python train.py --n_layer=16 --d_model=256 --n_head=2 --n_kv_head=1 --head_dim=128 --d_mlp=512 --vocab_size=1289 --activation="swiglu" --norm="rmsnorm" --norm_place="pre" --norm_eps=1e-05 --positions="rope" --rope_base=10000.0 --rope_fraction=1.0 --qk_norm=false --attn_scale=0.0884 --bias="none" --tie_embeddings=false --parallel_block=false --init="uniform" --init_std_qkv=0.0437 --init_std_o=0.0437 --init_std_up=0.0437 --init_std_down=0.0 --optimizer="laprop" --lr=0.00118 --lr_mult_o=0.918 --beta1=0.9 --beta2=0.98 --lr_head=0.0402 --grad_clip=1.0 --warmup_steps=551 --schedule="cos" --final_lr_fraction=0.1 --batch_tokens=[32768, 65536, 131072] --seq_len=1024 --doc_mask=true --z_loss=0.0001 --train_tokens=387800000 --steps=5365 --dataset="wikipedia_en"
Each number is 50 + 15 x the weight over the matrix's rms, rounded and kept within 0 to 99. Layers, rows and columns count from 0.

# layer 5 MLP down, 256x512, rms 0.0411, rows 109-159, columns 0-63
64 41 59 56 58 37 43 53 78 52 45 45 49 52 59 49 37 42 52 44 55 33 55 67 33 63 55 50 47 47 53 61 50 52 47 53 72 42 56 40 58 40 42 34 33 72 85 63 37 67 30 47 34 33 44 36 51 68 65 27 49 59 64 57
43 22 20 72 38 50 68 63 38 20 13 58 37 67 36 30 41 90 41 40 53 50 04 56 20 26 30 14 60 42 94 29 44 50 54 81 67 71 48 50 45 41 31 55 42 38 24 71 52 47 32 38 54 04 59 43 26 51 63 34 39 15 74 43
27 45 60 60 37 78 60 59 66 58 31 51 43 55 20 54 45 41 42 30 53 18 69 99 21 36 27 43 52 65 70 69 48 61 66 45 51 55 38 52 62 47 62 76 74 61 38 68 54 47 45 51 50 69 39 44 53 41 62 40 41 36 32 35
45 28 36 51 53 36 55 61 59 99 30 49 60 25 38 58 60 64 56 47 64 26 66 64 26 21 50 38 49 31 34 50 62 44 46 33 71 69 60 66 31 47 35 58 45 54 58 78 62 71 43 63 37 29 62 57 38 42 56 69 50 29 49 44
42 46 15 41 64 77 76 61 69 56 36 46 39 56 42 43 51 51 61 21 59 37 30 49 69 66 54 52 33 63 56 34 69 51 35 81 48 68 56 51 62 76 61 16 48 48 65 36 51 40 49 43 54 77 17 44 48 36 31 47 37 40 58 53
69 54 53 62 41 44 56 55 76 49 31 67 55 74 47 75 61 42 46 78 49 19 43 57 59 50 63 54 61 66 54 33 86 51 62 74 47 52 72 56 34 38 53 76 51 63 57 62 36 48 51 74 38 61 64 83 44 23 50 14 29 60 59 38
36 56 52 67 48 56 21 52 51 53 52 52 58 57 40 57 47 37 48 20 60 52 28 64 70 07 20 76 38 72 40 78 67 40 40 66 65 67 85 41 58 51 42 39 75 62 60 35 62 63 63 38 56 56 22 56 65 40 36 40 48 39 18 60
41 32 35 55 53 48 41 33 43 52 59 45 61 54 55 29 53 65 44 44 37 32 41 54 56 49 38 32 48 60 43 46 53 51 35 59 70 54 60 56 70 62 41 42 72 49 37 65 66 66 65 46 55 54 41 56 85 40 41 55 38 61 68 19
75 60 48 50 59 58 69 55 50 58 46 54 57 64 27 38 61 57 42 29 70 49 60 40 68 45 27 61 54 67 46 45 27 41 36 73 37 63 32 39 44 43 27 34 42 34 49 59 43 55 52 60 35 28 22 57 46 26 52 65 33 46 93 47
48 30 16 38 54 57 51 38 44 52 51 41 70 51 63 17 25 74 47 21 38 32 78 47 48 55 48 66 46 56 48 61 17 51 47 75 64 66 33 39 25 62 48 13 47 39 53 17 63 25 73 68 32 54 71 57 54 48 62 72 47 69 55 74
64 33 38 55 90 86 50 96 65 48 61 19 24 18 79 38 20 78 55 53 39 46 17 41 43 41 69 42 33 55 57 48 66 99 21 60 53 27 20 88 70 89 39 41 17 03 70 42 28 32 61 15 88 55 43 24 34 65 50 32 82 65 54 80
79 50 48 30 55 53 49 32 45 55 43 49 69 45 50 34 64 35 41 45 65 58 16 50 45 36 61 62 44 51 48 54 53 44 55 65 28 50 45 25 39 66 29 33 52 53 69 68 25 27 40 46 46 70 89 66 70 36 46 48 28 53 55 48
58 36 44 71 48 65 50 48 73 50 43 65 62 53 45 54 42 48 57 50 51 41 63 40 23 58 59 48 63 53 44 25 43 52 36 24 47 67 37 52 59 60 42 31 38 54 58 71 77 67 44 58 52 45 45 47 52 43 54 44 58 70 35 49
30 13 52 57 53 69 40 46 54 18 34 40 61 46 41 50 55 30 61 54 64 61 37 28 47 32 66 47 30 57 63 46 41 69 37 43 54 38 41 40 48 50 44 50 69 31 59 43 37 46 70 60 49 52 59 82 50 59 56 43 35 43 51 80
65 61 44 31 60 52 20 41 56 40 34 40 50 42 59 51 44 28 60 41 34 56 35 82 38 40 49 23 35 38 50 82 35 51 56 53 34 54 44 63 49 45 38 53 44 27 52 66 57 27 57 55 53 71 49 40 43 65 42 82 65 37 50 58
39 59 31 32 50 66 39 71 68 41 43 45 49 42 39 48 55 34 33 72 45 33 58 31 48 65 45 42 44 56 48 62 69 48 71 54 91 36 62 63 39 66 56 47 37 47 65 42 48 57 61 54 59 38 20 43 28 71 65 59 66 37 72 52
41 42 44 52 65 62 75 65 48 28 86 46 33 63 47 01 42 73 55 56 42 65 51 75 43 52 48 44 48 26 48 41 13 61 52 46 44 28 45 35 40 40 62 74 80 56 41 36 56 62 59 46 50 65 45 50 66 48 44 64 61 26 35 49
64 57 55 75 52 55 54 64 48 22 34 35 30 40 66 68 44 59 31 45 33 30 58 58 36 68 44 72 32 67 35 60 40 60 68 50 41 60 33 56 56 66 61 53 56 59 52 36 71 40 64 57 68 71 57 47 46 67 53 71 43 46 53 54
48 42 71 59 57 52 38 40 49 50 62 80 59 40 28 52 53 60 62 60 45 68 42 82 52 56 44 38 66 48 40 18 57 36 57 25 70 28 49 43 24 66 49 79 38 62 56 81 50 65 53 61 29 27 50 58 57 63 37 61 52 52 67 26
85 40 35 59 39 47 58 45 50 28 31 42 35 52 48 50 55 60 39 57 72 64 71 45 75 52 37 83 56 42 63 46 63 24 52 40 55 46 39 59 34 47 58 43 52 43 58 65 45 75 52 71 69 71 62 62 56 52 76 56 62 52 55 36
69 36 30 31 53 28 29 30 72 37 59 64 46 66 50 69 40 63 72 38 33 35 63 49 50 57 37 34 55 45 36 53 47 50 31 69 47 59 46 67 67 35 42 50 52 42 53 32 78 42 68 54 55 50 42 51 62 46 34 73 59 79 71 26
53 44 46 79 39 48 57 50 20 69 50 62 34 94 64 56 48 33 50 56 36 44 47 44 01 61 58 77 59 63 74 77 47 48 52 33 46 48 35 25 58 50 52 58 53 49 50 64 59 40 24 62 60 21 30 50 37 33 48 38 28 59 25 43
30 46 54 44 78 76 43 90 55 57 64 31 52 17 43 54 24 48 51 38 70 54 24 62 53 57 74 52 42 64 12 52 68 74 32 46 48 47 29 70 64 73 39 47 53 32 89 53 68 26 61 31 70 30 54 49 30 69 47 55 51 61 73 74
52 60 53 59 63 57 71 48 52 50 55 53 41 42 29 66 60 47 40 65 65 52 60 42 60 42 60 61 65 62 60 35 58 30 45 22 29 52 52 31 58 69 45 46 39 53 49 86 50 64 64 49 36 95 47 54 52 42 26 60 56 32 55 32
99 47 84 51 49 45 41 68 58 43 53 29 70 51 39 59 45 46 66 65 29 42 87 71 14 81 55 32 50 39 35 49 36 46 59 15 55 22 76 51 33 45 40 51 37 54 49 50 39 59 35 59 43 57 53 49 58 51 28 41 42 67 55 57
64 46 51 82 54 48 72 50 44 25 55 57 63 36 45 76 30 61 66 59 36 54 80 58 58 45 61 48 40 67 78 17 57 58 47 40 32 36 76 38 45 58 56 58 62 37 68 71 50 52 52 46 56 46 61 36 49 68 48 43 54 58 70 40
62 77 44 24 33 46 46 39 68 47 42 56 48 60 37 20 52 53 56 52 40 61 47 64 53 32 31 77 65 64 50 50 45 44 60 52 38 73 42 33 36 47 69 62 35 53 79 54 63 45 72 76 47 17 33 56 55 38 61 59 53 70 38 24
44 50 32 51 57 59 46 62 30 30 45 60 46 73 38 60 53 46 39 41 55 57 56 45 54 47 55 55 41 25 74 52 56 54 35 72 51 42 43 40 50 57 58 91 55 50 40 39 43 72 32 52 42 69 44 52 62 44 61 31 44 44 45 51
61 45 45 67 53 69 45 69 61 55 80 70 48 65 57 31 26 78 47 57 58 19 44 74 34 76 51 40 33 42 85 52 22 47 58 65 66 33 36 68 35 51 48 61 60 60 64 49 58 11 28 70 63 52 52 55 48 60 66 51 74 25 61 76
55 60 15 60 37 35 68 53 34 76 46 33 57 62 62 83 49 40 52 30 51 92 44 52 51 53 50 65 42 28 37 65 84 37 65 56 77 61 43 58 44 69 45 54 31 56 71 40 46 59 43 43 45 78 60 63 14 59 59 79 59 45 51 49
45 35 33 48 54 75 36 53 62 45 74 46 46 48 48 54 26 54 42 53 63 38 29 47 43 47 56 46 48 51 52 41 80 56 60 67 49 62 54 47 28 56 54 74 55 53 71 63 31 86 51 39 44 56 27 40 31 62 46 32 48 58 42 33
56 70 55 58 40 39 31 21 83 72 46 53 60 83 42 53 66 64 45 51 49 41 47 50 58 18 83 62 68 15 58 98 36 38 44 65 43 76 72 40 34 14 28 35 53 67 65 85 37 58 47 89 20 23 65 82 44 36 45 60 40 46 60 33
52 65 48 21 60 58 32 50 57 77 41 55 33 58 34 79 56 36 44 37 57 35 87 49 70 46 32 45 52 48 53 67 27 53 43 47 44 38 47 49 42 39 37 47 54 45 53 49 37 53 65 52 26 41 70 49 63 61 42 66 49 38 69 38
56 33 48 67 51 55 61 42 53 57 54 37 47 47 42 66 71 32 36 71 62 47 45 47 49 60 63 66 43 47 46 37 57 40 48 75 30 78 71 24 59 57 38 47 51 43 31 15 52 55 54 58 46 45 47 62 36 49 73 43 72 54 40 38
79 62 45 49 72 55 34 44 60 38 06 64 75 56 40 73 55 53 47 64 99 63 22 51 90 48 53 34 70 36 54 20 57 77 65 65 42 43 45 50 26 25 27 60 48 63 70 84 18 40 46 62 59 21 48 46 45 52 61 55 42 42 72 47
83 54 76 79 56 59 58 44 48 54 47 62 59 39 42 51 81 54 52 82 27 43 48 92 25 62 69 63 44 45 37 41 86 60 46 71 55 70 35 30 57 27 45 46 62 65 29 37 44 28 87 38 33 27 53 55 42 34 39 57 82 60 34 51
59 59 30 69 28 67 60 47 28 55 68 42 68 49 29 42 40 49 39 66 47 57 51 33 45 72 53 53 45 22 53 49 55 38 55 82 47 61 67 31 32 60 39 65 49 46 43 44 43 36 55 61 47 40 24 57 56 70 44 51 36 30 34 61
26 61 39 44 46 30 54 58 26 72 36 46 46 54 25 60 56 68 50 64 44 52 48 50 48 64 57 42 78 44 73 45 35 48 32 67 34 46 54 45 28 60 42 67 47 40 65 66 27 58 54 69 43 58 56 43 58 49 68 66 23 40 47 60
39 44 48 59 52 49 36 68 76 27 31 42 50 38 66 51 57 24 32 55 51 48 68 36 63 54 61 47 48 32 48 33 60 57 32 60 57 47 18 47 73 64 43 41 42 59 24 57 38 61 54 43 32 89 51 31 42 53 55 61 50 55 46 47
60 51 54 47 57 33 68 58 28 45 69 58 62 65 53 40 57 48 50 56 38 36 55 35 40 77 61 40 37 46 31 40 62 58 82 28 81 23 90 39 48 32 57 36 53 73 39 49 51 58 32 66 46 67 69 54 21 73 73 15 63 78 45 56
53 55 44 54 64 56 39 65 73 66 54 61 50 60 40 10 54 55 37 29 47 61 48 69 65 43 62 30 60 72 09 40 43 44 50 60 46 64 45 33 60 51 62 53 38 54 66 56 47 47 23 40 41 48 28 49 67 63 68 27 71 69 79 38
41 56 62 59 71 48 58 72 90 74 29 45 46 29 54 38 50 36 20 46 42 58 41 13 72 65 55 53 23 66 32 45 64 57 39 54 51 40 13 49 48 52 50 42 45 28 40 30 67 60 56 61 47 51 42 62 57 52 51 54 61 59 50 58
40 46 40 32 42 51 58 68 37 19 33 52 42 44 55 24 42 34 26 29 47 43 64 52 35 40 28 36 40 31 59 64 39 41 56 44 66 54 63 53 29 52 60 52 45 71 47 68 47 56 54 54 52 19 32 27 46 34 70 66 66 23 65 69
62 18 42 66 75 63 71 44 29 68 51 66 61 46 51 59 56 82 38 55 29 55 61 29 34 59 33 58 73 51 71 31 49 47 55 71 60 51 51 56 39 62 94 60 36 52 52 74 48 67 50 53 49 41 40 32 35 42 49 43 52 45 92 33
34 48 63 69 57 33 52 61 34 70 70 49 58 62 34 49 55 39 59 67 85 58 53 49 50 29 49 38 52 22 54 22 46 62 62 39 65 28 63 42 55 28 39 55 68 77 55 68 53 55 46 52 41 45 44 45 56 54 44 32 24 79 36 36
53 80 51 33 70 61 58 43 28 54 38 52 44 44 67 33 46 46 63 44 50 77 32 36 66 43 62 72 44 68 51 32 69 58 66 60 36 57 61 62 44 39 64 56 41 59 53 52 57 49 53 42 74 70 22 46 45 47 65 25 52 44 58 74
36 52 27 58 56 80 70 61 42 24 65 43 33 34 54 91 30 56 45 59 43 50 77 40 53 27 61 60 31 43 60 55 41 45 49 60 51 48 28 52 64 68 33 40 27 29 72 15 46 36 49 29 81 67 27 19 36 71 82 59 50 37 39 66
51 72 47 53 50 38 42 55 53 35 47 42 47 41 42 30 37 35 50 45 47 45 32 78 51 70 35 63 23 37 49 35 49 59 56 57 43 47 74 62 47 42 36 63 37 55 51 63 27 41 30 49 53 00 60 44 62 63 65 10 36 36 39 61
44 56 35 59 17 68 72 64 49 33 65 83 36 48 52 32 41 82 46 61 46 52 67 49 10 71 62 60 46 41 63 81 29 59 51 39 70 46 60 73 37 34 53 26 38 48 58 56 50 34 56 52 56 62 36 38 58 63 35 60 63 47 66 67
49 26 59 37 53 62 95 35 56 37 50 37 54 28 36 52 58 29 50 47 11 36 53 47 24 27 31 50 39 57 45 56 66 45 57 61 63 60 53 46 32 47 46 45 66 46 59 28 71 57 53 60 45 58 34 51 49 43 47 75 46 52 64 52
26 70 36 40 60 33 61 59 65 53 24 28 38 27 57 32 42 66 55 55 49 50 16 61 44 51 66 34 55 34 65 49 61 44 48 56 46 57 25 52 66 70 53 67 25 46 90 56 56 52 65 59 60 40 52 39 39 71 44 29 43 49 57 54